config.yaml
n_layer: 9
d_model: 448
n_head: 7
n_kv_head: 7
head_dim: 64
d_mlp: 1792
vocab_size: 26714
activation: "silu"
norm: "layernorm"
norm_place: "pre"
norm_eps: 1e-06
positions: "learned"
qk_norm: true
attn_scale: 0.125
bias: "all"
tie_embeddings: false
parallel_block: true
init: "normal"
init_std_qkv: 0.0234
init_std_o: 0.0291
init_std_up: 0.0335
init_std_down: 0.0335
optimizer: "soap_variant"
lr: 0.0164
weight_decay: 0.0
lr_head: 0.0101
grad_clip: 2.0
warmup_steps: 146
schedule: "wsd"
decay_fraction: 1.0
decay_shape: "linear"
final_lr_fraction: 0.0
batch_tokens: 262144
seq_len: 2048
doc_mask: true
train_tokens: 1037000000
steps: 3956
dataset: "wikipedia_en"
Each number is 500 + 40 x the weight over its row's rms, rounded and kept within 0 to 999. Layers, rows and columns count from 0. Numbers have three digits each. The size before them is the row's rms in percent of the matrix's.

# layer 3 MLP up, 1792x448, rms 0.0335, rows 1774-1791, columns 128-191
111:534527558552475497541511493461447470483467429470524479563439491517435434522496475524457438471491445558578499454539530514495498477567479462497505455510533498540536470450480453378479482487559502
099:525487558507498471523537468485519525534548516513477517561546509480523441444470474418545498543530528476501501470536472530487410446477515513482557488483481424528543551548484439498503540437485504
106:533489511437503540552497550551508378486495440397481497509532583509521426408455514522466499534481463515572507515485525525503480430481557471467523570458518482467504507564502487576483539436458438
112:544487428413463480489572592552442484458487518457478528464494501493495457518466600501477484511468524490490528563508529502519479531528519513576459519597415486528487454446525453515464474492444497
100:501502508507538473549499513568597482465479488521493503502463516461476550437447541541481441478533461508474489491450511503522471453507533455483403597530531527501462506515505410452538410543513427
110:474500518465403505496462519534450348500469492483472544508530507511509507440575483503501481509515457517487519511542535492464485460486538535588581550516528462471489527489455476420478495471488530
105:487455463540516487516522554520490480410520574498492518548526461496443511477481447512576479480518554466528581379454546465429502448496487595435481517456522484511436529451553430413507501417480520
097:555545510463493524542447501488508486488526497381485478497496491466517515563482564524477500507551469428477507529454569485501474489571517462515459488494458473494424515452545460556521485539500502
092:459493526532516516478450467519499479585512516480502480483458577448484514551519505524479472547511540501491480467409454471474538515549483507453552465501546559497559549470412528545476478454470558
105:529476537444584475538526439525479459589487417475517496575542542499479525475519490530504451499521494519520540558458516454550483508462571434432601535540528480510514535493588472405481508519530494
105:515467471466472480538571536501523525453531445548458586477486491467479507496439487467511496440516527545454496528503461508446419533458511444462450537538553542501408487538528442502478524488506484
095:518548462521441462532505441519509493470496498493489508539489400476502540504482488543451480556516534477511527507455490484507489481424483464446519470574410480464539438436445484458548497400490468
096:459479513555464495546532478500443502552484517442490533483512473514473378507524588476503489548443460527507517566458448466546464559488451487502444431479551498457497569565501543484479508557443507
098:534552517492509535519496502584494526515501456435551438429518537479536503532452480424574513477527495512543505472472480518497537539504507510479501544478529542458410469477495469447510480511490393
101:472506499526509507419500453514492466496479533536502557467585569535505443463495519546502515512540525543425495500499499498535492515495539508512512510505533508508463506557470471517499543548547486
107:418495534527521488543441543447524467553562460492592439499518570513463528430495462494468494492523488531502508419479511517569531492515524548538526533469515518504458446518552498500511510469462455
106:468556512468478570541516463508517503528402491554514445554524555566511511492472491603512511459495538534521465543493494431485447423528484531522458549494443457461505444416561421510497439487458548
100:498470463473534489546539452492526467540472441535495467463486531481506512430518522452495501474504515517420494525483478470506509566515432497500531535465462483573512427523527513424561469447491477
# layer 3 MLP down (transposed), 1792x448, rms 0.0335, rows 1774-1791, columns 128-191
111:479434509457542512499460532530536581527505525488446546441488541467481561466496471444549587522505569471481535540548492396565500463454513528486493511488483480458472542560554508570485568433464495
108:509493403541520515483448525527510487494452481511486470431509466527527495581549514562476459438508433535473501545453472496505539498491481525490424511512499540472428455519584546481515460553513506
103:499496492577496490507496444516518588499514504566535510505515489452446544528526582508515455476504533528471534525518505495467507507499475540536487450586456511555531475490506507437499491497493594
102:398496573564499590493479432471586488501512460554537518513471522534463541494514430503546471516491458495516492506526539492470485484521474455482515476409550514498584545541520558548542524458529518
096:537489485474445547465527484479410557511498515438525513558545496485475465509557425481526530523495521519543578541504473537471499581496456560531544423502501478486521529476515581567543588431502519
105:517498471495560477505505474480530581503488486486547422505510552486476539590445560463519474492500517483516488507481458494540501525537480492423424524506480499539478466439601520505537457471510447
099:494517512485498507510438425485503576554486476484457518523443502501556488495499557451426565481477455505458461604517401511508506492527492466539482472567440502432525462553504570527474469593527439
091:461484522478508465478586517541505539555519509559503526521499543537471491430542473495546490507472495555531480497530453529497494458458476516514567547505554477512587429565512555483495486476488542
102:512527487486524496514576579526521494407490505497472450460586441533515521420532487482565557447541511459537534519597527525570453496461470492541478511491501451482492500519530468444501501472497491
117:476549496557476590479506554471511502415549544541493485481455469535530484451530505456504487500475483488520463480532499550456559509570459503523423464507457511524505477486415491588531499444501456
105:507537506527513526472431436467503441513500500457486410521524531550504432441547510523496491521495452450559513479472513439526558443554521526527514466457453465492616533488514484453547518505488509
094:466464513429482530448530544484510522521487489498504525427478618490517537451445511454529534513453489454510471502515470531474533499538502467537479574399526479465418546506512480529479493564478511
092:509524479455513496502450495514538499463502462516561500524481509483543539509487418516587472486528454451522517465544551538477482475510567478472520586513456521518488402496560476492538536406543446
094:498458543564462468447495461414478465478478528545464535560493447534456495417533497545435563462478473506434510528493512468522491466521501482489472512511563432534510462499472537530493485479533595
102:501539476471472457545508521480526516472536458433510469456457471428518597504503453478492526476524475440568432544524519501509484482496443522474477513516475473465555431458484536456508437487435495
124:582510529438507475496512491552487506496459513485418518456543462441526522499543577546475413511502536504562429529524460516477426444477503457455539469513510484470493563450438492531499518514500513
104:530491479519538446427501503466467464440571458470487564421512420437440517495500511403450506470536464471536565517503504528512568521495495512514541438495574544520483517592462571443556551475552423
110:499538517526456547445511522505468544482509521427528512449504517540487481560471443557486516477494474473604460441492497481523496445483549547524503454511551506430494557481468497608462575541495486